config = dict(
    n_layer=9,
    d_model=64,
    n_head=1,
    n_kv_head=1,
    head_dim=64,
    d_mlp=256,
    vocab_size=32000,
    activation='tanh_gelu',
    norm='layernorm',
    norm_place='pre',
    norm_eps=1e-06,
    positions='learned',
    qk_norm=False,
    attn_scale=0.125,
    bias='all',
    tie_embeddings=True,
    parallel_block=False,
    init='orth',
    init_std_qkv=0.0623,
    init_std_o=0.0,
    init_std_up=0.0623,
    init_std_down=0.0,
    optimizer='soap_variant',
    lr=0.00624,
    beta1=0.95,
    beta2=0.98,
    weight_decay=0.038,
    lr_head=0.00938,
    warmup_steps=200,
    schedule='wsd',
    decay_fraction=0.611,
    decay_shape='pow',
    final_lr_fraction=0.1,
    batch_tokens=16384,
    seq_len=256,
    doc_mask=True,
    train_tokens=114000000,
    steps=6959,
    dataset='wikipedia_en',
)
Each number is 500 + 25 x the weight over its row's rms, rounded and kept within 0 to 999. Layers, rows and columns count from 0. Numbers have three digits each. The size before them is the row's rms in percent of the matrix's.

# layer 4 MLP up, 256x64, rms 0.289, rows 79-185, columns 0-63
120:512506488488504494497476532498518521550523539538508494532475502484477499553530535499522491526552516503517506552504526499541508515524508476559517540485545527485507512521505492490502490510483451
111:515500513489538481520509521516503484494511520494497475480533490494500471513486508536494458515462511451516504485494494533527495495497537499529528437552505520482466529538539487575492493486526491
090:488489483547517519474549477507500486493510543494502526505510500521481494492521544500501494474478503483522453511513536511485476544512462496530546522472495483545481519508506472516442468512480446
114:483504505486500514478496506527516503466457498519498555533476490442503497534486461477536529496484491557495481485518518514519480514504465439515499472502527465456525467487504484482487503503462528
104:517512496499478507532527563470490500481496497520529512558500454498514500491503543478526473522508502495509487542496504488531467478525511517532469503547504520530486485485521461480526511547457535
097:566505507521552479525504488513495496504497527489544488503527481524506518497494466484467466466482478490559561527517486472515516464484511510524503492516482471498469514505559474499481502505531498
106:514483487510520482523525502506518483507536480535537451560477524471515461541475489511485463515545483463529486496507538486507517509506517490534518488499488552474461497479489498514533515468489531
107:499527473520523546522465562498488506511508496512535538484492497519561491492485508512476457495497502491512505497526549489476538503469475481453522495509516521492448510529510542528463479489493502
097:437521477548527502475534535512499487458513503499455523514473490501518503514520529493489530451479495478502489484507489537462495512527508490467514526483464446496493480538507503520509549485485528
106:529517502503489498499502506537503486566488500507529512471504445485542472454512485465460481494491528477479473494545510516503487489537503471503514460506522482473476526503499505514434483462481524
121:523472553540479522501526494511472495499544539489518491481530513497496556449492502486478530516500497494550507494519515494458551492515537500523487489552495484505517521493541467528490515495512471
093:498520464518450501494531470475499498481518506514543503483514481508490454512495473472430513528535477477512502491486506505495520464505492508536501499477434540527475452500543500481527493520491492
104:476481507480454506506485481501515509492485501495514550465590474514533490510471469489468513512473519528485448507517522515485507526497489473489493499463534490506498498546536539473463484499506511
097:503444484473478563511514496502525529458503492519496513452497473521504503491520503481476526518474511515510473540517519503530520528502556511524543500501550497470526507486532505497518509497484559
087:529491460454511496512468475500464472530483492526523519478518505464484493516470469498459536534488498500449464517541460502478552478484525487477465458493510517497523526489504490510499516460493494
091:490542466526513530474542486487507470494497520463514511540479522453489491565500505491453489478492448476514513513515508470493497492525510476503502488466483484507435464528519516514478505466490504
097:485448508477535520540484522499493489519510484477528483490495471491507504512451495500533490514502479506519478486537518518535514501458499465484472454592514534531489520477487495511481535500490511
098:487527473491515501444565497481465501530514494499490531438485484493502465504513532493500475464545482501469486494498487497492506529515504495527518542446499489496511507527492447507469491504500449
099:448492503514480542479498503510533516570470522510479494528530488495534503473537508462494516511478477528499527494485537475482499526496507514521472510487577501481513529529533479533482503505480492
107:512529514511493516487530517512542504506539489532507505530548522522510546506484514506467499486506519505537512505538531501492507487494506515558521490504574519519494513497463503529547548535511470
078:452501502537510498473507504524508540515505474567510475484450501524482518504475496484528509482494492495485513501520451514494531490497479487511491488492494474444502480498470513537455511460455447
084:469507498457501538521529448501500565500483496537521444498489502499472525528533526508516514498498477538471465473521504512516519482488544491481511464491473472487525508515457461498521493475486503
114:482558534466484515538501547477517522514481542499514525496479479521531556501488515443526531532514474485491506468517475495483484480508542495531502469495535504470548489501499532505497497504501493
106:464530512456466479494526523460487511501486514511505528492492515450513519553506495457505506498528520511509464468503475558431500552508480468506505535504484504508526518502477471483499492514482498
104:479491526470499510498482561497490546543487470507511486497479525497493458499488457483491454525519509530465553454490497483493534474507499540511503448487538533508515470523516488500472504492497483
111:509525505530509525495535495496483502532488481517470440473530533540536465471484500476520496538530476473470503495504551514528501477489505469521498465476561533466515494514519524532515499499511503
098:510467530537520520549493529497499526507548483513490501543517469496514508480447516515509514514488545506495478499536514507508520496515530517504476487535488513565521485520510472503550558522495518
084:517541441465474461471542508484538523506511490518529469558471481471524468531496490509505472530507489514508502523494523500490461509486481519456493520478541507509530510507547503486523519499487474
078:471504523449507469487483475527480502481523486496533492509503483451493468495505513467490472473478457454484479534475493524476502531463528511491494507532527499482466526488515512460534552481456500
095:506500521556506493512522509553487504510489512471454550573500504502502516510502514465487476507476498491514471475528525522492529486561496553498517484468466494471515501509491528467478526507505498
093:534515499488433480451521542465518536487458479514507529474509529523509465502490520504492481501451506506550521475509507474532523524523477498521476505495528491503529515553495478500462495486511487
095:512480498529495489493512519481506470452555504519487476534483522507500462490494487497498510505485488452504465471553526476499477503526553462490512486495489477496528496536502498542521555449496529
088:461543508542480570530446520488487483457489532475495511499527521510501532498493529521462516484506478501513484478477527533503519524498520484510453503497487467511500504541507489484490519556522511
110:477475501512461509495523474463521461504501508510505504462481489524531499474489518519499529535517494511502434496480480518485521481512487497474539467465487526410504512525508480503532487516539475
124:490472508465523499522524483496455494477499524503520497466458542510500480504468482509531507488526485514469461538473525504463547501471489482493548506519547455535514502530457491473472489514486512
091:538480486538508527457484495513494491500533513480498519534500491523507437517518516475553485466523461455510490467517521512508496529485530487484476491470474489492529509494486520561502495453528483
097:480522469495463515533479490512495495512491529474522501481498505482489521506512451481543501540480502499526491507503480515502527496468482449500528486478544545459518493524540469491535481547559480
094:484526481503461519544513485489524489486459541539521555520511508487471564506527495493511511533501535481504481462469510522514481526508510487473482492505497492526527488489505531524499544529548534
089:501491532519514531511492498531476500504492523530476487495495525561496491454464452494505487530468520492529527501513565503519512506449507490477474452504503493488502520497513519550481529497526547
096:511560494506482515498531512520506476489493457503509521451499559545528520507519540528491506495517491539525485518487521526522519493511468542492477475517537549490521469507521526501489504549505489
090:513468495491515514531500509521486462532507505538536493471476497506493491483512495522548550535510543489480494539471485489534541514567498529503516460491489505488561512467511487479492528510490491
083:494475508481525509489541552493501461529506485483478495504529441507484466488568482467471489520474509439493469509492501488540511482492535465489501517437518487494514502472495516480497500504499503
096:496495477511495437482489494504517480490507469504508544561472495535477449499544490530514474523508508497520520499489493523464495548543533442500467519530509504500504518494519518519485539516522500
143:457517502528516537541516462529484492516524541518517514481518484506515507513482523524534503536508480543486523507501534498485511492483497503532520495488536507479510513515512544530530491575564503
093:515492513494489545485474513532531499482461551534535490487486483520525516534510492519469504503494495528521510471546493464471503494572514537547508532509479524521492527533517537495520500508495523
110:512528538503525503540500495517475573534513508539498499502439483540517489463529518504533487503487504508544498512487521533492504508493532543541505488488468534516519527521507500506505505549514479
116:515497513536505508510523499521446480526546539463511494505511506530516501510479507538518501484503501516503524535546542543512504475494501480549515488522546515536490580513514503509477484507506513
095:470500504517518477490496521538497478476495478518482531523509513498495453532486509459511503520532450498487484509466476525467506545504516490542504523538539464483491448526503520488534486539548483
100:496440506446474502529499511495495480521498530513546475496495503536464508527504485550481527550541505482531498524464527513500517546520486497533543498496523523510522474495530523484510509485517471
089:523513470481508437473506487457515489489504501487506530489470527519498476533557485525522499496458494509511512514523478554538515469497526512502561516467504498508526536449501488505500515470488482
100:455507511496470526480508453477481438500526469493524459512534456484497496502502524523503494470483444544498479492472532535538540519476492477475507463472497494500485500521501496468501495521510523
105:523500498501497505518521496539570482498444490532520475486511493491499522477498479482522506516448540496481511509486534502492499490528463473520496453536506493567486502502541496534495517544486489
103:542534491523508528524499477523524523505484494517521504480531507514536487515476497520491528494471480494496502511510512512500479480455468514513427494525502493527489527513539544510559476551481454
111:513493507518504460498506528505502508497514495498538500476492480516505486483484437454499488525530503532531503444529470546496527550514481479466535488538532474535509532489496495519489456515523530
097:462475513474513496460523498475494500474489506472531487493532489501459513486513501450499483515465506469545477497529486522492462495509521494504543450532451527505515459479499495522545533497515457
072:449457490499471496456493492476493477512461494485468492507482484493477479495517483480476442488477465470502498488504488447492488513480467460456465466479479481491486485485470486444499491481468479
088:532472522459494546529501464551487505499504496503528512486479439518497503525515495534500458486484498488487455527502497517492517464488548484461495528535523483502474554513521514496480504542514498
115:510506545501500495561511493501523504522483489562489522477544526513510460463478519497501509553494511532480503512490513531500474496539515523499492504515516531487549515456495436522520519507516502
107:502463532466473506483468527496474509546498517452547485446490503506479514511485495494480513492534521547536514535522507504485501490496515522533477490487559491503512466499527491487522558488501465
085:471494457488509448474522517484514475470473501487508519516480486488482446469495558505474475529469509495487495477521467500503491505541490466515513469492500521502472511493491479455488526522487424
093:513462474494498532474490512493509500523508495482493522522475524489535501509540502509533492484530472491527524530522506516479495461496461483554579502448509497441501506507525518517513499505492451
105:500525499478478483535514525565524529484508480511524532510502501497551505505512486497495476534521469465554490502462529526527477528552498511504488499527548516491508493526514537548478501503501470
095:511494450493531491517514501503507506465500511498544490492455520530467477530479473503521469493467500513491502510446504524476471508501473451526508443469508506496504521546473473431484511497504494
081:525505512511552517497468472510531515516511476536500474526499554466539508483480521519480458508564531514484470504475509539507514478492547512485489487500530542457523502506510479512537514512481501
083:480545501523500475543542520502539527471508528523517483538493496494523560490525529483526481496528487519507489491518490521537499523514472441471515525522480474485497535491464469479509512536527511
108:505453473515509547529534520510496525496506493493508491540554486487496495482468524495533509493519458494531512527495574524527545543508490511533477503503507486535523488492457502494516517537511513
080:500503509490480518493515499482537505489487510492464524527494491516513519521541485435501533520541476500468470508442493523498516509478507524476489469464500417478508473527510481471469484517520476
105:473516513518493494477528505512520499517467558487487517468502501527508508500553499482512518490462553500492507495544504509497443514539474467504474524498484465499516536536529489505461522483440494
085:525489535562463503505530495473516514551506494492548458484486512497497500483524504514503475513472508586476461491528490498445504501510494481492480508469482481496489514514483461537503493476509510
102:503477489475516504542499493500480491542472487505536511502525522472495494477472529463484505467525497494486537484533524479487516505553538537490480450521478514512515464463547455518494498477459477
086:546475489484530535508478490497518512525549481501498494488527502504537475515500493519435504503495496475540537539497481500477513517496443493533501509481485515471537489547521474463527485477461523
095:532457502484516491482529511496473503480472484493505484502499523541527499470523508475488501503489485537474514539510471512489521528509516529551495504499538543465544535490469441446527519479505476
085:484478539470483521514488490503505541496534521498479534542486483534497505490533478455509499527505461520554506490531529445513480515472468526523538498485508506494513473508557504479495546510501478
109:523527521456475467506516516504532492524489500498553521514531517478485514473479494492516494468483496465508510548537548483448489525533436511493509469528468486502484511522516517481511506545504481
098:474511470492505497512495477505484500507518511522534508538480517469474530518510484510510493472496512445562505461496548485448480499502529526519481479473484481521464472543554548489494499513477497
095:491465506492519509496516512475512554495525515500472505537473502483484521507541506513500532534526529503476497566508470559528516549469472478515513505479521517503504543496506505471510550506517465
092:566468516467500498484534483524529453495480480475506503502494562516527503491534561494493508489547468519508507485515520513509508465496489537519517469495501501490531489495552502458472512482505496
117:503469515479556511464508500506501471495497494473538498485471434532492528523476521481488499507510463500473502504529486512451501547523497534474509507524541510486547537489487484496548488534514513
109:504521504465487520508534508495456508561477475506515550428505487499522515475444458482488491503515511495527490497445513511490491474502508493501512477528495470515556519452505506501495488484504481
082:474485459507487512517541491505485510470527541501499491531505496498501490504546503461540549494473473473509508531519465504501525537497532471504487482539526500538515470566531534514472507476503480
090:469546485478478469514535532477468519492460482515491540443530471502507522487472471466485541511484520487498518480520535493446533502538507505504535495498514505534511525496540486501486510516524529
093:531506518486532497514492532516500527517463493539532517485477487514553478554513497542485479509506524522491479526474534487502538482473492516502494525464485491492492548531483550538547519524504480
108:482484552529490517504509491511466530486534511528539515512544488496495502507500509490518542508561472516539471479509471493468531503489514488538541555518537514514533511528539518502518498498531504
117:487529470492513471525501479538531501531493499488502520515462502476560468507514502489460498530545504487528508490497532531514498521549525532481527491504506522473533564505529527537528523501487481
100:476518488516576469483505477512540466471495515527449470545492500477476513522520452482534460504495500492516494504502505501507471473483515476515519532489465497501473511512494444515515536490513531
105:520522506519537470486520550531463525457476518506470501524518508487528500493525516469535517522539504478489466505507533570555491480554513487490548493499494507487521527512504491509512485502514501
077:496544471498498550523501527496483500547506546522478558502480477501460539499493505524525499503545490531499479515464505485502507494493542503479483471533509471484478516485505534501510527537558521
103:496438521442461485497515482495506480539538465504495540507507474520521468469480480505484494500518506511457484542485516508445534514475500460494526501522514464537537499510491529506493482504495478
116:511459467474490441486461493511505476549458482520508515548506501568483495515508493511512470510505499485492471482498474500455521525533492512539504501542525506472505531510521460470491502528505514
093:507534497527471491524517515507524455526478494500534515477477469536528486485467480470492495530522491476533517485471492478468521462496476457459512524478514459497485485475515483516498536502549556
099:499425499460500546498514499556454486502486484461508539481529494495535500521482525483497513508521510517490494549522492568475494481503463509489534494486522519506512505497512518474524488484517529
112:518505512444499466541557508549482477487509490546524522493536493490542464486492470539476506492491507483521499517485504559471470500509467515503503461509494502457498506511511512539531491523478502
089:498493501513498517463483507470498504529531487492511502512461517534495466522494527504499472457462487472457509549538503490480444494533497522541532506473491518472499478485493463472522514448457495
103:502527517537532521510541486503549514474465491495519506524532500499506516516511530493494460532430528469523524528534513499522483533516471488474500507539496474490500515486457486525521477545523520
118:493530548543480500491498501489530513474519544518512530497532498500523482512506519460492551517527472523492494485543475485484548529503483508486530535491497481512491498531562528508522485535527543
094:549517494483515533499481492532455476515542539544507488502472485513503482496521521551536470506518485507494494472529493509473537505470526522496510518533540507441542522511489540490498477511519512
100:489505530453470469495513495502541481516493488579492519496472514507512491455508535494499536479520505510498508477507463475466501509510496507503467495465472478452511499530543461501501529476473546
091:532526484473534514525542502510465500542534493545532493487491527456496524511483467536481483493543517468521486540492491528519484509510512471515485484516518488526456514510496535473497450539527494
115:458493517484497479531461556544496512501495471519542495498483499501509475496502495510517444503511537480471548500520517514484524513537520519512480529522534536461510482514513453504500462537476521
096:483475527509531536542513534469478503483529524467485531487501469535524502530510551452558539510501453500523475517485508512486475519491513494465535482510492462489509485502516492508506516458517518
094:444511476523495488501503503508509513466492444487472524515506513480508479501513486464515505515435430516465529506558504537505529490513504480491510493506480506439474518486501464503507492478484491
106:527474520533518485471496536474480491513516539489536494449479472512536477523487480513501496535493509516502480506541522493477524558509474492531501564515509543529517517500483474494529501525542517
084:493530522506545508510466550485534531530511502516468530520488541487492496496525453549511489530517514551479531526509465494525513525510562510527516517515516512511508487502542497518526520473509491
116:500512546510482546544485487504513476503481496561520512506548499505538485492508509513514505540511532495477508507503517523505509502520531551489515541537557492549509531511526552511492492510485511
091:496495490512541531557538512513484482568496518522476501516514497470503499497510553507521509459510515520523507540496513528484531542537511524511544538525496485543497499545488483469502510496515489
103:506514520526505515493497526527519480514566507499508484471494521550534488493513500466467497493520527498493494512529501492487483479487521512578481479509523542479495498551483474459529556486473505
073:485527529516506475487518484474500486517503511517461501527487501479487577534506501522526509471462495541519459486509484547470473559522460522505524481499480484500501509482539525497531516530473493
# layer 4 MLP down (transposed), 256x64, rms 0.272, rows 79-185, columns 0-63
095:490463488477502503525462522494490479481528513454450522489452490522501515527519461480491480557485506489517493502476506531500417473496512506507465476475516469484508547494489515525510505473503509
111:463463492486433501495555502514498477526449492470482519549493511513460518497540501488527531505515467492514498497511527474461496528509490528470499529480471463526541499488490511523527512479491484
103:487556502526511529517462537489515506495497530506464500476528446494450497492461527513482481473472541503450506496530486531483459503498501481496474545469503483478527494518504536490533488472505511
132:557489466532519482462502516493526498508460501479548489447453502488505553548497487497486514485484509495457472488505500483473502558519465523528493521544504494511486519490470523511509494505511507
095:538529504507513454533506441472513491493497519530532505495519518503478507535463523507503455487529507516454448511490493463519513501504496537502522470531512503516490455448490474501464485513471484
105:489531505498492453507511495522488504522449512523534494508487521497532523496463502501503480456474528512468475511466469478504512451496472474523491495435546495490518527500437540496517504526506503
096:488490504475474504479479505473512494520496497449470548480478528525525586496516509522478522515483508547501524482501492541501477507510505511474486524503460458500514532553524468499487534500505503
096:516508504497461503566508508501513522471496477534492505533481498528507506519515436485493492541459503486477455508501496541510489498520512491519538447513497544481497481454514475484501514475466539
080:507485544469531501492504505498521491503493451479527509467491485479550533461494495510494513548526497521491514454467562509485516472487471495507492520495540521499498528483483489489487569511535475
094:457473514540511472470536515513462502499497492506491516491461524469525498520503508521462464522497448524492470498481507561507487499483498489537557477492501529524515523481499492486554524524501464
130:514493535509506480521502496513461526429531482498483502547456526513525503487493439503481495556505452503501489485482518506455529514511508498478507491531474484480498509511532469498506465549515512
088:509493533501516545502462523476491519476487493504487476520549475499510513509502560495497508494506490494451546470498547480491522460496477497447512534542497477513522508445496479463477506492495528
117:502485499459507525521505502517515471508519483489496480525484523496496496504529527574470490480496510490512526513440547515491490492494503545470521474480468457453504464504524434509518512509483486
090:466457465485513478495517479493474491485531508481490524483539508508532480495483496492522505504474500547490487502498522469527523504519505478534556490468496550514557477476453498530495456466516536
106:477524511547497472511504502524531517509515508524491477470524506534536481488530515523517444466494533459488534481449507501517522486493495527482490510494526509497488455569485509525517507554505484
098:497463534458496495519450510526488508513490488493488492513482473544519478465497498465497512539524488526493469477474510531456498518436493518490458485506520449473538525502480519495492514539511529
105:508500474511481510446538494490514498530515488502506514470516517489470489488471523475453557487495507516482491496545479503525522468477525512465547520481484476511525491483564471492532503479469543
097:509515480536492501497438486513501451483500520467479473522534476491481492480494498472506492509480520458466497532534487541526486486499497493507480521535523497534531452505522534542511539456468512
103:532473505508512542526476509518486500461540517476522530504462493512511498562499492514487491497498495483522448494563503513498465528526440463487541515477489516501465501477483499476493519469497523
085:486541512522498499478524499483492529509510514494456514504525499529503542492509508515540490491521520532495529464525501501529544530491533540471489447532477528526551479462466488536516510490541488
073:508499486515475491499541507515487512499505518497475491474519518464476530476526502530455470482523448518513547483480483463541478477481519501479435458518471512487509497485461503530490476528543521
110:514508515538495497512484525524517465518516486483495520488494506504511536522509520486529501442541489472491494490489504499496571468456503498508485498513512517507472489500466433567520520515453519
109:538508461507584510495514474490502522450473488479492503526466496515474502526487477502515505484477526493519520531472460506537532530517536511492509502528545478528494450482492487504512483491537497
110:475532549475537450475469491498512505526477498488519487479505511508506474507551488492487549479508510502465464517517483505512455500514515483563495502466525501516517512448509500456510463488477522
126:480530529480507490511503477488484518476556480568496502503503512463547477484520494558495472501489517493449507506485503481474510515514537468528477470563477530478496478490492514490474495521527498
098:528490473506510520510470494500523485444511498493528493495461518494480518515518502548466501494484519508519518516487471544499446530522515547449477531508468460516464536481509468467504489468503521
103:500538517495490530491481470508510484522494516496520468553491488524479500579525536478485489499557516514516523498510490485473458483509452543478500525485483527522528504533541470502472494515502498
073:495506498517484487507495509539515509497503525536482502451528525542465534474473518496534511511535489525495541500499505504524549513503510522521513494544459514499486492496490516518483419534510552
079:523471462512489517484472478509520525485518480541468491468487542493488531483470484524506501496516502555461508506470503451499460458502506509482478471499491535505510500493464558508450475530512483
095:493498504523497495563500515514491516571505502517509494470536457480505435486534483485486478511532535494519501511522490476467483467469515499515503510504499553514498514530524511545479535512487533
112:477531494499488515502497457501508482540478518481510500536492441476521491494504520485540490501518477507434470465499505478513562480461482501472520500549516535530524458512498520508491489523516476
090:472499535448494453506480525509494486486476501479469480509533497471499534490467461465494488513516494554569486497502542470485532504488467502508517496544504548510481513470511484474476503508512519
104:503539455481482512466474515520501497525501504526470500501492466519501533495509513518489444560510540518524534478540521496470494494460482505451511490503506505470494508459529484537479492549471492
128:532504497504522498523526488522485458491490467514519502485481552493492534497500441523434468530494485487486499500515508503541539513524498494531517470447514514479485516467521463506513475528467468
142:497501544492504484500471501514550510530486467466523516505521525524492490458513430500498510469503491515483525482514508512483446484461497519505532513479473498497503502519585477505534505493466494
080:454516514463525445509538501521498523512501509510520465493527473456528544495483525496472500477488541533466487512491510492477514516545491477525532502518515507517461505496518469448488498537459494
108:489505522545494502508495509460482533498506511504518472496500487533537487479471503489497468486489503522459523503536467547551474492484532515484479552500474500530470500543451555504516528494472510
078:496489505482476519501495450451538512533501479523532531508506512492466539459478501474509515543503520484500477493483503549471442523517494470524533534491530476455481495478495512491482539476501491
090:497527495521461497478538447503518515506497469517491526500465470457484508519476475554505497510506537469518501458498490576507449492485458493502478523484537494494488476494480514508469516503490522
109:530483455495498507496514523485510463494512453531493477516440537532531490502516503507500490521505453502527506492497453521525534483482496526507459500509498498494505456507528491528518478529504421
083:480505477520496502482531495546516481485499503511491493491533452504539477495510480504486512449490542477521531475510491467517485539529479540499480455516502496480512494486480546523480426538519512
084:464500487533501473539432517503469521489502504485494486491528524472509518496483503488555494473529464489477530486508495507471454471529485507469482445542474507535468469508493471513489476487485491
085:483515517482492519525502492523480525451485529506479483463548499483527537482457519489490494471527500513530516496485512467523524486485494525486474435505489526499481444551498485495456467505498534
120:467449561477534475491480507519524473489477513457531470548484499516523484482501516483517504499550529470482509499490476484497515490483508571493488489519499504543488448516483513490513513501482480
090:491505499451484502506525558492512540521469519507457484512461546488479557470477507484486477514471485518511492519499502500532458494553509496507523498504489490479509529493470530466471472451509516
098:493486463528503503495504550489558487500510512486515538481547528486506519546512474482501509502533481475459510513502473435515495520527520470499511515505542493472478460484478495505553504468495526
139:480515515470509489517470504507448532503522491461529539499504513522519555525523557514521523475454512463522511498494505540496461491520525516485492481520500485529456515498510484489490511486432502
096:507533490507504518550493481471508530446508545524493511495521485501516508509505508526476510474481554532518519516480504537561513494485509450484488476493451492508499489500511504479462487507458558
093:508506470506492505465496481513554487538478515523501479479523534535488480494500482551479521509435501501490514535528492490464469486495478477501549505509503466465472557509514535482537475492500503
084:505545492490480492460483477504523490471536489517439505536504510486490483465486514468551464477503456450544478529519526475500505486499523521462517474511502528497508470514473524504500486517455507
117:457480515499544493531505531502506486518506518520501459522460468465511512500505473463520491444449513538475499551444497509515485504459543496468486486549497497496479499496495486495520525495500495
117:512490501463499459498535519492512486488502517490467516530499475547467460525483522493541481462543472508528549502506522499504498506528505468532527542479474517544508513547518516492457480494522523
085:485451483470512508476425492471482472458521487443511469497479469484515509508480469495506500522526527494507480499483501526483529511503473479477519504494503530496483458478487492489465519440507542
111:517554476497527539508487509495555475446461503510492487467470478471467526506517512549517526487500536486507505495477501497498491502506515532515487498484524451512491524449513489484519472537451508
100:497462503463468530519504494486464508543495536466483503507538478519516460492520516525504534494541500524471509500503531480514551490463506488526501509515537477471499485545526519471481488484501565
072:499467469492478481498482509490495488463503515459513495505558489483495539488476511493473540524500505498486535524474525485491451497487542505490593498506487511460469492485470532522502493534503489
096:485466476506521482492484443496475514485512473484475483520509514512516484457493490544516503494492483499459437508515516531533517510500529432521483513528509508501511453485456496460471475518470498
102:519479532486542517487511527493487464471507508524528449484451512489482513500506494530457516520497445489482527493483509486475450505496479556464470528509480481523519509492500517496556475510515474
104:512526524493474495463471474505558514456518493494476505515533537474493540494495460507540512487478493491494495533508523502501509547521509527503480542499532450464517514492496542492482448523527489
074:509489509534507504528459471491482510534495464486466501492512500520505492501480466458496538487512495466477538528484471476538491507474500511477484479476463529477509458447492519493466441478502547
094:495495471508504544533513521509515462523448522501472511524505504509487481521516503538489509495498527476522565514494479498502532505495468535470485465513476445528492530473474465541545498522506523
121:502533505539500477543507515541501473511477544501488525499520468475542456579514491456522484513487486455536515531469495491476481485510482520518496482503502460484500492486474524509509464486488484
107:522535485504511507495525497511555488496498471500524448533479525533529477527516448528528481479517556475476533500465489502502468507497513509488470504483481553510516468505472455488524497506474479
103:525527492514485505493433546462515505543496488525513476507522486485480477499494565506500495486525522515485535479480468468528442488470501491509473497496488527525491537562476517494512505490516502
083:497481507514509553491498480476478482509447495530499477526505423518531487490508547520516547484533517476486552501483511531491467485516492448505512529512518474490514511505484485515518533510516469
100:486476521450492498475454508523581496518510542493528534506496515539515472489500472502519523523509501497485507488534479464504486515526439479504543504515466520498498507546524468499480488511506490
091:468473489489524475519442492505530504496531504500530481453480518508509487499502482516512505527482502490532502537523480459480475468524522485458536542497471481447502466502504524486524473534450524
091:494493486500508469532495479541510491456499472515488524515542467534467483491459497447526451500543481466501508496468496494534538494482497520495535515502523540494510466483475541489546477506507488
076:482502492505487504525486481509496510502505528473467484496503489469473518480536503519522476509540459515543529489496490451524487503472514522505443466508463507495484451478486522539473421512512502
101:512535467505485471513516468486503510427496537517459479516495515498527521453509514542510501536482533502481441530500477509508497486484465480518516518480501506471501528521469490496485534545535521
095:520513469521476492460476486449488495540526468499514504550489525504503513516484518507490475457495537537465492453435487478523522524482510503529456494463492521491479493466524466508482496482511507
104:480514513490499494530521512511516496546500484475497546489487491494486511509545538527458456490468447463482490426547524495495474514508486511521529511469489474507470538511500505513526494512535485
095:498492480536511529477496494472484498476460489507489469496494541484499504509506523557520525472506537489506527481512523485492588461506519486499516510512513465535476556488461471530507492529505503
108:518481503459488488563504526546490501460494515547522492513474543507501516467521490500554487482512467511515444516505519459467492527458483537520504480544499486487480506498508522507481487483505478
078:501455522493482507513486467479499507487498475508496498508480524450487534461536472478480521509476485485504489493470499505469473452500492521520514523477525438429508545528501503490522528465527489
089:515496519482473551536497482490515509546501524453480539523518464540499494501522491458509484477479527471491502529533492511532448488476472500528533531507531469483495510454500477474502518496528471
101:522516493503457494480552487488519485459527515502507482474463454449527478491512549474505478491501520496477491517451474456498500513498535501539518522511541507490539484460526500476492491503523464
127:460515514497496480512510482496511516500513467555485535466517486503506455473472469495489477454531522481511461504534501515511498512475492465520532527480479474511486484508491491511490446579471492
141:521520503522493509514510468522536533450532535490501538485549465522499515518455465477511457492478476458511449501523485488479506508487535495508488511494474524488480515513526493499457532507536460
093:529501507497510475477507561502494519540455479482507498489534512465507520528482485514455460538517525518523510499481526523513475469514510518483531510490544523521501528484472551512549533480479521
098:520505477492507520484485450537469492513518521500496482518528521520528465501548537528478495495501520517492539512542472518494489481482467495461541434526517508514461552542508524498507509501485503
082:489490540495518512524496495497532490523496501450475556491534448516475530522512491482527509499526527478499508498524516487497542523507508497532526503512494524530555462482490537534502486484561532
106:522545545495476497474501483490502494522542500488494564509473501457498513528535502498438515498510507490512503490503452527504488466524516503496506508434467477477475518531534469520479503488513526
111:494462551473518483501505505532462486459498527492512503494543503476494523509520478498534516491492461494506507513473505492508517427510514453497497480504528497482493453569491500505481515452489535
074:514469517482485528459483473475526484502563467499479488506484511488501476503488536502472523511537517491465527513507491515479547491526479498503537511453485537499498461473488472537487546501524451
097:455497531496500533485501521475523492524506514477537488521471461481497569488507490552465509509466490482540538492522531471471467533481514517529490486484476488499490514530491478502482545523487529
076:523535480468507514490511477449448518492517526471487499495425492501466510523497466527518520477497543520511457479468477549518506494492522526488511522450511488488508488488524520516479534515487498
101:531519532487492524500485485445507486479448472510485487483495519506493521476503489484490536489526484525490505458493495541498465485492494520471491469490447448445463528499518467479487527512452501
142:539518473458508527497457530485486506480481545488523490512467549526489484488490497521535504515511511518479473542489458472513504525477464508528479465528535506443514504504473522471537475508513493
099:471540506526498506464465479539503518474492483519504457516521514489499471538515554506496520528468484479484505504490513463478491513553471512510469481545525475543518498536478489508477493477458463
106:504569480513511489494486480478535519517533503529514443544484482458452463510545490510515513493525493495502490479522492465499545531518500478528514516539500527472525461498513526508521526506494506
100:501512490558479520537474551500551497486498510507503524509510487502487482475486505483515490549489423499520488474504515469565461495506519465510523522507499518525524489514511456521497482476515510
087:481503531508500495493496494448461541460496479527501506474520500495510510447482500485507509490517482484467510500538475456546558542500506472484494519519465527519490515497461519506458480530496547
073:532471527480498545484485490489506478544491447503510511484499510488486519467447471470499534495499553505469459520489478524441530465501474499507491502500515460487514500480507490463481531483533474
114:495516550520459505524512516482493485498503538515521510492523492491507494456472477503501565499540464495513505472524491480509497506494477495510473496502527480484528478575551515551516470496533523
082:500455521467486493454444504441518490515538513522511489503519498551462479489481500504553518467528511516484498535514496503491542478499490511517510542504530510479491507484469503487541543485504477
109:500523488533498525541507523507449518527508528495495505503531470508477475537473454462519468519510529508464507488528563509523521460510507491530501517472545479461512482496493542480472520502499520
093:524510478487516472465522503476492473489524487498508488520428542533484521455502492510490497524493497488512493517516434499482501533493500532491471516527442459530510530543476515489521498496538485
132:481490517495489439503488531502477527520532503496487485521530490499507427502509519506521484536544480495452506529513527493500504467453505482531514506480500500491469509471547530541502478446493502
096:501510504493479463483514473490514511487512499508523450486507480453474497480497492476497461483511523468470548496544482489482567519493540502507443510507485547513527494484466503530490470503476458
091:511476496480483506504518471493508516517471492490490455494464493540473513518528459517484499497551583453522498497456504518518444496499451503488486481445504498496495523470507517517504510494505497
089:468535521525500495521536517494484502458519498501490500484516511493472516493477547491496498505450519459488547502501527498505487539542543487553505500478510503542487494479496460438487470496476461
076:493479505446505509527443516472501502519503457511491489507531521473481475469483470508501535487509469519470482515503491516517493480511527464514508524509493450500523488496556433517541528465495490
114:521511530499472503513494492492505485504433488499499532478483431473502517491492522474496493505493508538456481470523516549469496482452508500476512469502544493500491473540528488548489501514495549
087:549469530487461502512493491483502478516522466468511501473529513481465474524455495507556503471547528461527504492481472490523501533519509517518448513501496536532523490509517488521479470477533484
104:471473514511515498504480507485486532502572467462549496474506477479508503526479497534482495474494496514512480494473558513472545510493486523545480429527498505504458507495528477516499510487490510
083:507537476510507505471449500463490517506476442495465529496510504495476506454479461499536509473524466464503457490488544462497490486478524503483464485520481523523443474521507498510467492499519509